config = dict(
    head_dim=64,
    d_mlp=704,
    bias='all',
    warmup_steps=200,
    final_lr_fraction=0.1,
)
Each number is 50 + 15 x the weight over its row's rms, rounded and kept within 0 to 99. Layers, rows and columns count from 0. The size before them is the row's rms in percent of the matrix's.

# up: layer 2 MLP up, 704x256, rms 0.113, rows 552-586, columns 128-191
# down: layer 2 MLP down (transposed), 704x256, rms 0.104, rows 552-586, columns 128-191
# gate: layer 2 MLP gate, 704x256, rms 0.115, rows 553-587, columns 128-191
up552 102:56 45 46 75 42 40 55 39 62 58 46 93 38 58 49 34 36 42 54 59 48 43 35 44 56 59 42 53 38 26 40 63 30 63 52 63 29 49 39 22 52 44 48 54 55 39 77 42 51 62 43 53 72 56 23 55 50 82 56 37 70 66 44 34
down552 105:67 38 19 23 46 44 28 42 50 31 55 51 51 53 43 70 41 71 23 47 36 31 37 41 34 55 52 48 63 42 60 67 53 61 35 54 50 66 51 33 53 40 71 49 48 43 50 40 56 32 65 32 08 27 58 56 19 64 66 28 73 53 41 44
gate553 096:33 50 54 47 73 35 42 60 31 77 54 56 38 69 44 57 37 63 32 37 47 34 46 49 49 47 48 19 69 45 43 18 51 55 72 71 46 59 29 40 42 38 37 32 24 53 58 51 28 56 49 49 52 48 53 57 55 47 56 53 64 43 56 51
up553 099:29 41 72 71 27 69 62 24 64 37 53 52 49 40 45 37 49 43 14 39 36 41 47 55 72 65 55 34 21 53 53 73 43 64 50 35 26 54 32 23 74 43 29 51 50 58 24 38 52 33 51 24 76 56 35 46 32 69 57 46 31 58 49 21
down553 104:68 43 76 46 46 86 65 33 44 56 41 58 61 29 44 32 61 43 52 35 44 30 55 60 40 65 50 45 46 56 57 59 53 39 75 62 22 89 38 32 69 41 26 47 29 56 34 60 57 56 72 16 62 58 55 34 49 48 55 79 57 48 47 40
gate554 102:74 02 62 39 35 75 70 65 52 50 56 16 43 40 53 72 34 50 54 55 30 46 45 42 46 87 31 46 45 48 61 74 46 78 55 22 63 41 70 60 69 60 61 50 53 70 40 53 58 24 70 50 41 76 76 29 52 62 53 65 73 49 59 59
up554 106:76 74 34 64 46 45 49 65 30 50 60 74 49 50 63 39 61 69 51 48 51 54 30 42 56 85 30 52 44 42 23 40 35 23 65 59 46 59 78 69 64 57 74 40 43 60 68 49 67 38 48 50 72 53 73 61 58 38 44 58 64 54 34 41
down554 102:51 34 39 58 60 62 41 82 51 55 31 22 47 41 54 35 73 42 72 31 43 42 53 00 57 53 32 52 77 47 30 77 53 59 30 53 43 31 30 60 67 62 66 68 29 67 49 74 76 44 30 54 36 39 65 31 61 60 56 59 47 35 34 49
gate555 101:47 46 53 61 18 35 42 43 18 34 52 62 50 44 44 30 49 34 29 69 61 56 49 58 67 65 61 44 69 79 45 48 58 31 68 46 44 56 69 47 96 58 73 60 62 50 60 66 48 61 48 76 50 12 42 33 77 78 38 37 79 38 60 68
up555 102:62 60 62 87 30 28 66 63 52 51 45 55 49 29 53 46 60 26 74 64 50 58 39 15 41 27 59 45 61 50 72 53 69 53 47 68 45 63 72 76 25 59 51 59 66 47 63 33 48 29 47 43 59 69 42 23 60 48 54 47 39 92 80 53
down555 100:50 40 54 30 71 53 44 61 37 62 67 57 48 53 48 53 60 32 52 44 74 48 47 53 65 57 61 46 60 60 59 56 41 43 67 70 55 66 20 37 54 61 15 68 44 49 63 32 67 71 70 36 57 61 52 44 60 47 79 31 07 69 51 39
gate556 097:36 48 46 52 47 53 41 48 28 52 57 45 65 38 45 52 66 56 49 30 62 58 42 62 47 41 30 26 36 39 39 41 27 36 46 60 50 52 49 56 39 70 67 22 37 43 47 52 53 60 34 55 38 53 40 57 23 51 64 30 23 55 51 44
up556 101:53 60 25 65 51 54 68 52 22 54 69 60 70 43 43 18 42 65 50 48 47 83 51 49 31 48 54 54 51 37 38 41 52 33 54 38 60 53 28 65 56 51 65 66 45 55 57 25 71 56 33 48 40 60 44 57 35 73 49 58 50 46 32 33
down556 100:37 72 56 50 56 79 72 47 62 54 69 50 55 45 37 27 56 66 51 40 37 65 36 59 35 58 51 42 52 25 57 48 73 43 38 48 37 57 49 52 54 39 52 59 74 65 67 38 41 65 37 58 30 67 45 59 37 70 66 33 42 34 42 54
gate557 111:35 50 46 37 27 32 71 17 45 60 50 74 49 61 58 60 68 61 44 54 48 43 65 24 71 49 57 65 40 63 29 53 75 65 56 53 72 57 44 42 59 47 44 54 56 59 45 71 30 34 60 31 44 34 48 58 50 42 51 40 44 45 51 80
up557 105:64 49 47 59 45 59 42 67 81 33 49 43 36 54 30 38 50 58 51 45 35 64 24 58 49 69 50 26 57 53 44 53 40 53 36 35 56 28 48 55 53 50 59 66 63 33 63 18 35 42 34 52 56 72 47 34 35 45 57 75 66 40 76 43
down557 100:78 47 47 43 64 77 75 51 48 68 26 36 68 60 69 61 26 83 52 54 65 37 39 67 37 50 61 61 66 28 51 39 36 62 54 49 51 44 31 37 40 58 45 37 39 70 55 52 56 34 38 61 36 30 52 04 42 62 45 44 25 39 39 43
gate558 097:51 54 53 56 74 45 40 93 38 41 25 45 05 47 39 39 48 31 61 49 64 28 76 80 67 50 35 65 51 42 23 40 51 20 43 72 43 67 71 69 49 63 39 47 52 44 66 82 50 71 59 68 48 55 52 70 41 33 51 30 11 40 36 72
up558 088:48 71 61 59 67 39 27 80 37 39 38 22 42 45 39 48 45 46 49 35 58 12 45 21 30 27 55 31 56 64 20 65 60 40 57 59 50 57 62 75 50 69 47 57 55 43 59 94 46 82 65 63 49 39 56 42 41 23 50 80 38 54 37 43
down558 099:52 19 60 35 51 37 23 50 55 53 35 45 43 59 76 34 53 41 38 51 49 19 42 65 46 64 53 20 52 57 79 59 49 36 52 52 38 66 63 82 30 44 68 49 52 50 46 66 53 82 46 31 38 95 53 50 66 50 39 50 57 62 40 66
gate559 099:28 69 83 67 47 22 52 77 34 35 39 77 46 37 45 39 42 31 28 51 15 78 47 70 57 75 44 72 52 45 48 44 56 29 06 40 25 52 45 49 45 55 36 35 51 54 35 55 46 55 52 44 28 53 24 42 53 42 50 15 34 62 39 41
up559 108:46 44 27 56 54 48 56 44 33 46 31 37 50 54 33 23 40 63 56 49 77 44 57 29 59 20 75 33 45 73 56 47 75 48 77 66 85 39 63 51 60 60 52 40 64 14 60 44 35 54 38 54 81 45 66 67 52 15 49 57 59 55 54 52
down559 104:66 19 39 53 58 47 51 56 42 39 35 33 53 74 55 58 56 67 70 57 69 46 81 34 51 32 71 36 61 53 97 59 40 31 35 42 42 36 75 51 40 37 64 63 45 32 48 57 61 45 41 35 67 07 50 56 23 20 55 48 46 60 47 37
gate560 091:61 33 34 63 67 44 30 40 28 45 70 57 61 62 33 24 54 59 26 59 44 27 39 52 35 39 61 43 50 50 57 35 39 55 72 85 62 10 62 65 33 73 15 08 26 49 41 41 63 76 53 83 52 57 62 41 39 37 42 46 37 45 58 40
up560 093:47 74 48 78 46 50 51 47 36 44 67 33 38 58 44 46 60 63 32 55 48 50 41 66 35 72 57 12 63 51 48 50 48 59 65 44 61 54 54 77 26 73 29 44 29 53 46 54 58 77 62 64 38 48 51 40 74 36 40 37 60 58 66 40
down560 098:36 60 80 56 66 37 42 31 74 25 36 28 28 44 57 34 48 54 15 68 62 68 59 60 62 60 92 30 60 83 43 31 43 98 52 46 62 69 42 47 34 44 56 58 62 38 73 50 75 70 54 44 41 74 81 47 61 60 47 45 44 70 57 40
gate561 096:62 53 59 58 51 68 33 92 44 42 58 53 55 81 50 37 47 22 76 64 51 45 53 48 40 49 55 32 54 44 75 63 61 64 29 45 21 34 65 66 69 58 43 62 48 53 48 65 32 42 50 68 51 00 49 79 49 66 32 51 52 88 71 53
up561 099:41 61 07 58 49 71 34 52 20 29 45 48 71 52 51 46 63 68 59 54 47 59 36 56 56 52 86 68 40 52 54 53 55 39 35 65 54 67 68 30 26 48 65 17 44 48 84 64 51 59 57 55 45 70 78 74 47 43 77 45 43 42 70 36
down561 099:38 50 24 44 44 75 71 35 25 39 63 55 46 69 55 36 45 37 52 58 48 41 43 64 52 27 72 59 41 50 43 57 50 50 57 25 42 74 53 05 40 59 26 27 71 12 40 58 50 49 57 48 41 43 59 30 63 60 67 44 50 52 62 48
gate562 105:47 47 70 61 41 54 36 50 27 41 49 47 48 74 94 31 56 53 60 47 25 45 36 64 59 69 55 41 42 44 39 41 64 54 48 31 54 52 54 24 53 38 50 60 30 79 37 46 68 46 55 68 41 50 36 44 40 26 38 27 35 65 52 54
up562 110:65 74 37 45 50 31 36 64 59 47 41 76 71 50 60 58 40 41 48 42 49 34 34 55 49 99 58 53 76 23 75 43 60 57 29 63 58 44 71 54 44 55 56 43 79 41 65 77 23 31 55 74 44 63 41 66 58 47 35 48 48 25 69 66
down562 109:75 55 36 64 22 49 71 64 81 49 49 57 60 71 54 39 36 49 92 20 48 35 80 69 39 58 53 50 39 21 59 25 47 27 61 48 52 59 86 54 60 57 45 36 79 65 42 55 36 22 58 47 47 64 58 51 66 34 34 58 65 57 58 58
gate563 094:42 13 53 68 42 46 70 47 24 56 65 59 48 44 30 56 42 37 32 35 53 34 63 68 70 37 47 52 69 62 54 72 84 44 24 70 52 64 45 70 27 47 61 41 48 43 60 41 66 42 69 51 72 69 40 34 44 61 67 45 67 48 86 49
up563 090:48 65 14 48 47 28 44 49 63 18 37 26 41 49 37 58 30 85 52 63 52 52 32 53 39 60 43 37 32 52 81 47 42 43 55 63 35 68 36 43 22 52 51 27 28 44 75 23 39 47 50 40 37 43 39 72 85 58 34 49 38 45 58 54
down563 096:54 45 54 59 50 55 36 70 65 45 31 55 70 39 41 53 53 48 63 46 12 29 42 36 70 39 64 51 50 65 57 45 41 32 51 30 61 60 52 40 62 50 74 42 44 45 54 49 61 47 61 44 53 48 55 48 59 38 35 51 33 61 58 40
gate564 098:50 38 39 65 82 51 53 59 53 75 54 58 31 54 76 41 08 46 60 49 62 36 59 29 58 28 68 58 63 64 68 60 61 39 59 48 44 33 39 46 61 47 68 56 57 63 70 70 59 56 32 69 71 34 62 32 69 33 68 54 37 55 18 60
up564 100:37 65 57 33 59 30 41 31 32 72 66 72 42 46 61 66 58 27 35 61 60 42 72 53 29 52 62 28 31 80 35 51 43 40 53 52 60 42 64 44 42 41 36 64 73 40 46 30 51 54 49 38 41 64 49 45 57 63 52 55 44 49 58 71
down564 096:32 52 42 64 34 42 67 35 49 47 71 49 72 72 56 70 32 42 58 48 52 25 31 58 43 70 47 55 68 66 32 40 55 68 64 34 60 38 61 59 71 52 49 42 64 21 38 34 52 33 51 45 62 64 58 62 74 63 37 80 56 55 51 54
gate565 097:23 54 65 47 20 66 59 67 48 30 56 69 35 51 50 50 69 39 43 53 58 57 57 75 63 56 60 52 52 39 52 62 33 47 61 71 54 52 79 76 52 61 53 75 50 55 35 61 31 69 57 46 45 34 71 70 35 63 49 38 45 76 51 28
up565 102:52 42 57 35 55 54 50 56 71 57 35 45 54 29 39 86 66 42 44 36 64 22 76 60 41 25 25 61 52 50 57 40 40 80 59 29 40 50 61 41 67 88 37 66 36 78 53 59 58 70 40 52 61 48 34 55 50 38 24 38 38 72 55 56
down565 100:84 51 33 64 40 51 44 37 52 87 74 77 47 36 60 52 75 54 40 49 49 44 49 51 48 29 41 68 54 20 46 42 75 67 56 48 65 54 42 32 38 67 41 39 69 42 28 68 59 62 76 58 56 62 29 63 55 41 40 61 58 50 49 77
gate566 103:61 30 36 71 48 31 26 56 50 41 51 31 47 59 56 47 43 57 77 61 47 27 69 58 35 39 23 35 44 51 40 56 44 68 66 22 60 58 68 41 80 37 44 66 62 55 46 75 48 49 54 43 49 50 25 50 55 40 54 74 41 60 28 31
up566 107:39 33 51 55 47 48 34 48 50 27 69 37 54 74 48 20 41 39 54 66 53 53 79 58 54 56 76 82 58 20 18 53 36 49 61 50 65 59 46 46 48 58 54 59 56 38 69 85 50 40 55 55 41 63 38 37 55 39 60 64 52 58 43 32
down566 098:35 50 66 56 59 26 27 75 54 55 57 34 70 56 38 57 73 65 50 57 22 43 41 37 49 52 39 46 63 43 36 58 42 31 92 67 68 42 57 72 92 42 45 31 59 50 46 59 56 84 46 44 61 30 54 48 05 57 50 48 29 48 49 41
gate567 093:27 53 56 65 26 64 70 81 47 44 68 45 51 25 39 50 34 37 44 45 38 35 47 58 42 56 69 60 40 25 67 41 66 51 55 57 35 52 68 46 64 53 54 70 56 48 48 43 58 58 66 45 31 54 48 56 29 60 58 51 35 69 38 67
up567 090:33 54 74 36 43 59 46 60 44 40 60 65 64 23 67 60 60 29 36 62 56 42 70 35 22 51 55 58 40 31 58 58 57 41 62 75 56 43 56 74 84 56 49 56 43 60 68 66 51 67 52 59 52 34 30 26 54 63 68 51 40 52 48 68
down567 102:55 65 62 62 43 55 49 59 44 64 43 52 47 34 45 62 45 42 66 48 66 34 51 56 37 44 50 50 47 42 86 39 15 56 67 38 46 46 67 34 52 64 47 60 39 68 41 46 41 48 49 49 41 56 37 40 29 50 77 64 31 55 34 59
gate568 106:38 29 43 35 64 68 28 41 55 38 56 45 60 24 47 57 48 27 54 59 43 48 38 47 59 47 41 55 58 66 47 57 50 32 51 60 30 44 20 44 63 57 62 47 64 61 67 43 55 35 38 80 23 32 50 52 50 52 61 62 68 62 51 34
up568 101:17 50 50 65 45 14 73 44 69 60 21 59 42 78 58 51 32 34 25 48 45 49 43 28 59 72 38 41 63 41 38 52 53 57 39 45 72 22 33 47 64 72 45 42 73 61 68 34 29 46 60 26 39 52 74 38 44 39 80 31 39 47 26 31
down568 101:39 24 76 64 57 06 60 40 37 67 44 21 42 36 79 48 64 44 23 64 38 30 49 52 26 57 39 35 63 62 29 40 48 24 53 69 55 71 37 52 43 80 60 16 47 53 32 15 55 31 40 40 61 56 48 54 65 52 58 50 33 67 42 44
gate569 101:34 51 35 81 64 26 36 42 28 67 32 47 36 51 36 45 56 58 61 54 49 52 19 68 36 28 41 63 31 60 48 35 31 43 41 57 54 49 59 46 42 74 67 40 41 84 55 69 46 33 61 43 48 64 65 47 46 41 51 39 88 82 25 39
up569 101:59 48 31 65 50 45 46 32 56 63 61 66 45 44 60 45 64 46 50 59 46 38 49 64 46 35 65 51 43 61 39 17 64 18 67 60 70 39 60 12 64 66 53 29 57 76 49 56 61 45 02 52 54 41 71 54 47 51 52 16 33 43 60 72
down569 096:58 47 44 65 58 55 59 47 57 39 51 59 36 48 44 40 54 58 53 58 51 41 25 41 45 48 87 32 31 65 54 24 56 71 62 42 47 83 76 62 67 57 53 43 62 63 54 68 51 62 79 50 56 37 50 52 55 65 33 88 22 39 54 39
gate570 101:75 43 65 35 50 50 52 82 33 54 49 62 20 70 74 40 46 44 46 36 27 64 55 47 38 43 70 17 44 67 35 52 27 40 60 67 41 51 76 64 23 42 50 31 52 68 48 28 62 83 28 69 59 32 69 42 30 52 51 59 56 32 34 39
up570 104:62 54 79 41 50 73 35 31 48 52 55 58 17 75 62 63 16 46 24 32 49 66 44 57 47 29 37 14 54 38 59 52 65 62 33 72 52 53 21 53 40 41 72 37 37 23 59 26 48 60 43 54 48 53 82 39 59 55 68 34 29 49 70 30
down570 102:53 41 40 64 32 60 31 54 57 68 63 75 49 44 50 40 19 55 36 54 64 66 63 61 58 32 40 52 70 33 41 44 70 58 27 38 16 20 45 42 44 58 29 65 43 50 64 49 31 41 70 39 39 30 70 27 56 38 44 42 29 17 79 64
gate571 098:88 70 78 68 56 40 39 38 36 52 46 61 34 33 57 76 66 45 45 36 39 57 46 30 48 76 60 35 37 48 71 55 26 49 77 65 32 43 61 41 55 28 54 35 55 34 56 16 83 59 59 79 31 56 26 44 65 70 46 53 51 58 57 38
up571 098:64 37 61 13 20 49 58 28 59 55 46 74 46 49 31 69 49 64 51 43 57 48 21 22 45 38 50 50 41 99 55 38 27 61 41 65 38 60 63 24 59 37 50 36 38 50 46 26 44 35 73 57 26 68 39 45 35 40 64 47 27 55 72 68
down571 100:37 57 40 47 76 44 48 59 57 49 70 42 64 60 42 75 73 47 67 52 55 64 72 47 54 41 63 65 32 62 50 29 80 55 62 61 23 31 40 73 26 53 57 33 62 72 52 01 39 35 59 35 78 54 44 46 21 79 63 51 52 34 73 52
gate572 101:56 40 56 62 48 25 64 73 61 46 49 16 57 32 79 43 66 39 64 34 20 71 57 25 44 68 63 58 45 71 48 54 42 47 29 66 42 26 58 46 58 60 32 58 21 82 20 53 62 65 45 80 42 54 48 57 23 61 39 29 49 65 99 39
up572 094:41 55 45 55 46 36 36 52 45 66 66 65 90 54 53 82 83 50 46 62 39 30 29 46 48 34 53 61 27 61 99 23 41 52 49 57 43 47 69 52 48 46 52 56 69 48 49 73 61 72 39 21 33 25 46 68 41 67 38 67 34 57 50 32
down572 098:44 70 44 48 47 13 26 37 25 36 41 54 71 47 37 51 28 27 46 61 56 52 50 60 64 19 51 21 52 59 30 38 48 60 42 18 45 40 46 31 57 54 42 69 68 47 33 26 60 32 56 59 54 56 49 31 56 72 28 78 52 46 39 40
gate573 093:62 66 38 50 52 66 53 39 16 56 66 31 51 30 49 35 36 28 25 42 80 69 62 36 41 52 65 28 59 46 68 42 45 42 53 55 07 35 64 53 65 55 49 67 75 42 72 11 43 33 68 33 73 49 37 31 62 46 52 62 56 64 69 64
up573 096:26 50 57 58 56 64 63 63 51 54 65 58 44 22 39 29 37 31 43 69 84 41 54 44 63 46 49 41 40 76 47 44 33 67 56 42 29 36 84 49 76 51 56 42 74 43 50 09 51 51 53 35 41 56 76 46 29 66 70 39 42 67 37 36
down573 096:35 72 44 33 52 26 28 44 25 55 34 64 70 34 36 46 24 65 54 36 45 34 35 20 43 45 49 62 13 54 37 53 62 40 37 55 60 26 62 19 51 34 56 74 57 39 25 44 46 57 46 47 57 42 50 21 52 71 45 41 42 49 66 47
gate574 092:24 31 29 52 52 53 54 58 53 80 33 60 46 54 40 55 68 70 40 58 46 28 45 47 51 70 48 36 58 54 36 75 52 47 43 36 53 43 49 35 72 71 41 41 45 47 44 52 47 82 54 60 41 65 55 61 58 57 24 16 35 49 66 63
up574 095:81 53 62 57 57 35 63 43 25 30 48 32 63 50 26 35 71 42 42 55 42 63 68 49 61 41 31 46 56 51 35 32 40 57 63 34 60 66 53 56 57 36 45 34 38 39 39 43 52 50 34 34 54 42 65 55 37 81 40 71 60 45 49 54
down574 095:62 83 63 39 37 51 33 38 51 55 73 40 46 51 52 46 25 53 42 17 22 46 63 47 71 46 36 60 40 48 53 45 56 42 50 70 47 31 74 34 42 34 42 64 42 50 53 40 47 39 45 33 74 70 48 46 40 59 67 60 40 56 62 48
gate575 109:43 48 46 42 31 83 37 58 50 57 54 35 47 29 24 29 65 49 65 59 50 70 44 67 78 50 41 60 49 66 29 54 48 65 76 47 61 60 40 41 65 46 48 54 79 52 35 87 45 78 51 47 47 32 49 43 54 46 67 34 41 31 03 46
up575 104:44 50 59 62 40 67 81 66 49 70 63 73 52 67 55 60 61 52 65 99 50 55 53 44 57 44 68 36 67 72 41 64 54 57 67 36 66 59 33 48 38 27 57 76 56 45 47 43 61 38 48 32 53 46 36 49 74 46 39 51 26 44 30 26
down575 104:48 41 60 31 74 14 60 27 47 65 62 51 43 39 36 44 65 18 59 54 83 42 56 55 32 54 34 60 55 70 92 65 54 51 46 65 58 65 58 48 55 76 61 33 27 66 30 54 36 48 73 73 70 26 55 30 81 40 76 65 67 58 57 65
gate576 104:58 34 34 51 44 34 56 57 65 28 27 51 43 62 56 39 36 60 61 46 44 47 51 61 74 41 52 78 56 53 29 22 51 38 61 49 77 40 59 36 46 37 61 54 39 75 21 71 54 71 59 67 25 23 47 77 78 63 57 66 40 43 44 34
up576 099:74 53 59 46 65 70 23 70 54 52 48 48 68 27 57 68 47 49 45 50 52 55 49 74 51 25 68 70 72 36 46 54 39 29 50 47 55 28 54 49 57 49 61 66 45 72 43 70 60 34 84 60 23 50 73 54 71 52 28 51 48 51 09 28
down576 103:56 60 36 41 52 38 33 88 36 68 38 30 39 37 59 49 50 51 42 56 67 23 27 53 23 60 52 91 54 72 70 41 48 23 40 22 37 30 51 49 17 50 51 30 57 48 40 43 29 69 72 52 43 56 71 65 31 52 72 53 68 60 44 35
gate577 109:46 51 70 47 30 37 55 45 57 61 52 47 35 56 54 62 65 57 64 63 47 40 32 44 66 48 44 55 19 78 44 40 36 49 35 46 54 59 64 50 15 29 41 50 58 58 42 32 87 43 30 38 55 36 61 43 81 55 80 32 54 67 37 56
up577 104:53 61 70 47 66 69 60 55 35 53 62 31 62 35 39 56 46 38 64 30 61 55 38 53 66 23 29 30 18 61 57 56 37 69 46 52 53 53 44 45 46 35 61 73 48 37 66 44 46 46 76 51 38 46 49 52 74 25 74 57 67 46 59 66
down577 102:43 68 62 66 56 71 35 46 25 19 30 28 61 41 57 62 33 42 30 59 34 64 56 36 80 55 46 54 67 50 67 43 58 71 41 62 00 22 34 53 72 31 56 55 28 53 37 26 40 37 60 46 38 62 50 40 40 65 54 72 58 37 34 70
gate578 112:44 52 64 74 63 60 42 56 30 57 60 29 62 49 45 48 46 39 55 44 49 69 40 43 48 91 41 47 87 56 52 64 65 66 29 40 71 62 27 54 77 48 44 64 72 82 55 66 65 56 48 26 64 25 50 45 53 12 54 51 57 56 50 35
up578 103:11 53 50 57 54 39 45 66 12 68 48 45 45 55 39 49 49 31 58 58 37 46 41 70 54 64 61 42 75 37 56 57 61 43 67 51 57 54 54 25 62 55 19 53 43 66 58 37 89 47 65 37 53 52 60 39 50 48 63 58 61 61 41 23
down578 101:16 42 53 32 20 59 58 27 50 51 36 51 58 49 36 59 44 67 62 66 71 43 64 56 53 56 49 44 29 38 78 57 59 42 50 24 59 61 44 27 54 54 43 42 43 65 57 59 70 65 59 44 26 26 42 53 51 41 51 43 43 53 38 63
gate579 104:73 34 53 70 65 51 44 55 56 89 55 58 26 25 56 65 42 48 74 48 38 54 35 41 39 70 62 70 33 31 50 55 43 49 68 42 57 54 75 71 75 49 56 68 52 25 41 34 66 63 52 41 54 38 80 53 47 56 50 42 44 50 40 38
up579 103:58 69 60 52 44 25 22 66 24 39 34 28 52 46 79 29 39 42 43 57 52 10 44 43 64 45 31 33 49 79 62 68 41 50 20 65 44 32 46 43 60 63 46 56 59 38 55 56 27 58 41 81 70 40 17 44 81 39 54 67 76 39 60 40
down579 100:43 44 49 48 60 80 54 52 18 65 66 33 63 57 48 49 54 18 30 53 55 74 60 61 46 45 71 56 31 80 65 38 50 74 63 48 55 45 70 68 49 31 41 48 34 38 56 55 57 58 64 48 43 71 55 30 78 46 34 54 13 47 58 48
gate580 115:66 59 56 61 59 63 22 60 77 30 56 65 60 37 61 37 60 59 34 53 46 80 40 51 48 70 26 49 57 66 49 29 52 45 62 45 54 98 51 32 61 29 61 64 97 33 64 79 38 43 59 80 58 45 41 60 38 76 31 58 47 32 66 61
up580 107:58 55 22 51 70 42 64 64 68 46 70 66 43 44 44 37 51 54 62 60 37 50 48 82 30 51 43 34 62 50 55 31 44 14 56 39 41 60 32 31 36 50 40 06 70 44 53 55 62 52 55 88 30 69 62 64 48 51 38 36 42 25 56 25
down580 107:24 63 53 58 33 74 37 71 63 48 43 56 33 46 41 50 62 56 58 64 68 49 57 50 23 50 49 66 43 28 76 41 38 29 43 53 47 55 37 42 65 51 59 42 51 46 55 26 43 72 46 69 53 65 32 50 56 41 38 31 43 23 54 49
gate581 097:50 77 26 50 55 62 63 48 76 61 54 32 56 58 64 56 56 31 55 55 42 69 54 70 71 48 29 62 24 43 46 37 64 35 51 37 03 59 51 46 34 18 44 56 46 53 38 54 64 72 48 45 69 47 57 57 49 43 24 34 45 45 44 63
up581 091:75 46 54 49 43 52 40 45 39 55 88 47 58 60 24 53 49 64 40 67 60 39 44 18 42 42 46 39 60 66 21 42 60 73 78 63 49 26 58 53 42 89 61 56 48 39 48 49 61 62 36 65 37 74 21 45 32 73 44 66 80 68 71 63
down581 097:50 51 53 49 41 30 30 44 49 53 53 78 34 74 33 52 14 43 45 38 46 50 39 44 54 26 42 50 59 51 46 35 52 67 36 43 40 45 20 75 42 50 73 50 27 79 55 41 52 19 29 30 27 60 58 59 62 49 62 63 26 42 68 54
gate582 097:36 66 68 37 16 62 59 71 48 49 59 44 25 53 21 44 53 45 38 18 51 38 39 63 72 59 30 47 38 75 64 51 24 44 44 32 41 70 70 35 53 44 65 88 57 71 64 05 40 27 67 65 66 55 59 37 83 55 81 66 76 65 59 45
up582 093:56 44 72 39 15 46 39 89 35 43 44 49 54 55 47 47 56 35 46 36 43 41 53 44 57 67 22 60 32 64 34 46 56 55 45 38 34 71 61 45 62 39 68 52 33 25 62 25 58 68 75 63 55 39 63 44 80 61 52 56 60 35 63 51
down582 094:51 58 47 52 49 52 72 47 56 48 77 51 43 30 28 49 35 45 54 63 59 73 64 31 48 60 28 74 48 55 48 58 42 26 40 44 60 57 68 50 39 71 35 59 42 34 41 64 35 34 45 65 53 66 75 61 47 35 54 52 57 69 59 29
gate583 089:65 61 54 25 47 61 53 59 32 45 45 49 80 44 66 17 44 70 38 38 50 81 55 87 44 71 52 45 50 24 47 40 44 44 13 04 67 61 68 63 54 39 48 48 38 46 51 33 65 49 62 47 41 23 35 49 27 37 69 34 54 67 36 16
up583 090:83 53 47 55 51 68 71 39 18 65 35 72 66 62 50 31 28 65 50 45 32 54 42 66 52 41 57 48 32 53 59 41 30 83 19 35 85 19 53 56 95 56 48 41 23 38 41 60 53 43 58 39 50 39 46 29 35 30 82 43 27 57 40 27
down583 093:52 37 65 51 47 52 44 48 44 35 53 81 36 41 20 61 52 34 45 67 48 35 70 70 41 49 41 50 64 56 55 64 46 48 53 34 58 29 28 34 79 45 43 41 50 65 73 48 65 42 48 60 46 52 60 45 59 46 59 36 43 42 39 61
gate584 088:40 41 48 81 36 39 28 48 50 60 72 75 47 45 46 67 56 45 51 47 61 47 43 31 54 36 57 53 62 64 39 64 24 47 66 50 70 77 33 62 52 49 60 52 57 65 72 48 47 46 55 56 53 68 53 50 47 51 42 49 34 60 84 19
up584 100:57 33 43 46 75 70 48 46 61 30 47 57 34 54 39 36 76 67 52 58 43 75 76 41 34 94 34 35 51 72 47 66 24 49 24 33 50 59 40 30 56 50 58 59 41 55 60 68 40 29 35 54 65 36 70 34 64 57 58 45 45 38 58 41
down584 097:15 65 58 41 68 42 56 30 63 69 52 73 50 39 70 55 86 71 51 65 66 56 63 28 21 71 45 50 59 44 66 38 30 79 59 67 62 50 35 64 62 53 44 52 21 32 70 72 33 69 39 52 31 38 62 19 49 53 49 59 53 54 73 69
gate585 103:68 65 72 47 41 68 61 70 27 67 62 34 95 88 61 22 29 44 39 31 30 48 75 47 58 49 65 64 60 43 46 54 52 60 41 34 31 41 66 06 47 35 43 38 22 57 50 38 46 56 46 49 64 56 65 57 59 40 43 74 89 72 37 57
up585 102:82 54 78 62 42 45 51 74 45 50 37 66 50 68 51 44 57 37 56 48 39 37 57 65 52 61 45 29 49 66 30 60 56 50 64 58 63 35 49 35 63 19 64 55 82 65 56 29 49 75 40 33 67 47 63 49 41 21 72 67 63 55 38 76
down585 104:55 48 48 75 28 31 45 46 56 57 38 38 64 74 45 51 31 33 69 52 50 60 62 43 90 57 52 38 36 52 32 39 43 69 51 51 44 21 43 47 41 39 22 62 45 00 63 56 44 33 55 51 65 59 77 32 64 20 03 69 59 49 44 60
gate586 093:51 49 74 54 46 37 42 39 37 51 64 35 41 45 40 37 77 17 48 50 68 59 69 76 47 92 42 84 60 29 53 57 57 31 56 43 49 55 48 33 57 36 50 31 53 65 37 61 44 30 29 44 35 46 33 32 60 40 53 02 39 50 53 52
up586 090:72 58 64 57 51 46 60 41 63 58 34 58 66 48 50 35 53 55 90 73 56 42 47 82 41 58 41 35 50 45 54 37 93 53 37 47 59 82 23 58 45 22 30 38 31 20 32 27 56 36 48 38 36 47 32 46 58 65 30 46 31 52 61 80
down586 088:61 26 52 79 19 58 86 62 30 46 39 56 45 43 71 33 54 49 65 39 38 41 35 71 35 44 71 52 31 55 68 63 75 65 57 13 44 55 47 60 73 49 61 50 39 40 54 45 65 26 31 64 40 44 34 40 62 54 53 46 31 53 52 36
gate587 093:37 47 60 72 31 68 42 55 48 44 23 34 61 53 31 46 74 66 62 53 69 63 61 40 61 67 65 50 75 59 58 55 56 39 00 20 31 50 61 47 58 67 38 52 45 45 67 59 45 43 56 63 46 60 38 74 67 58 51 34 64 49 60 54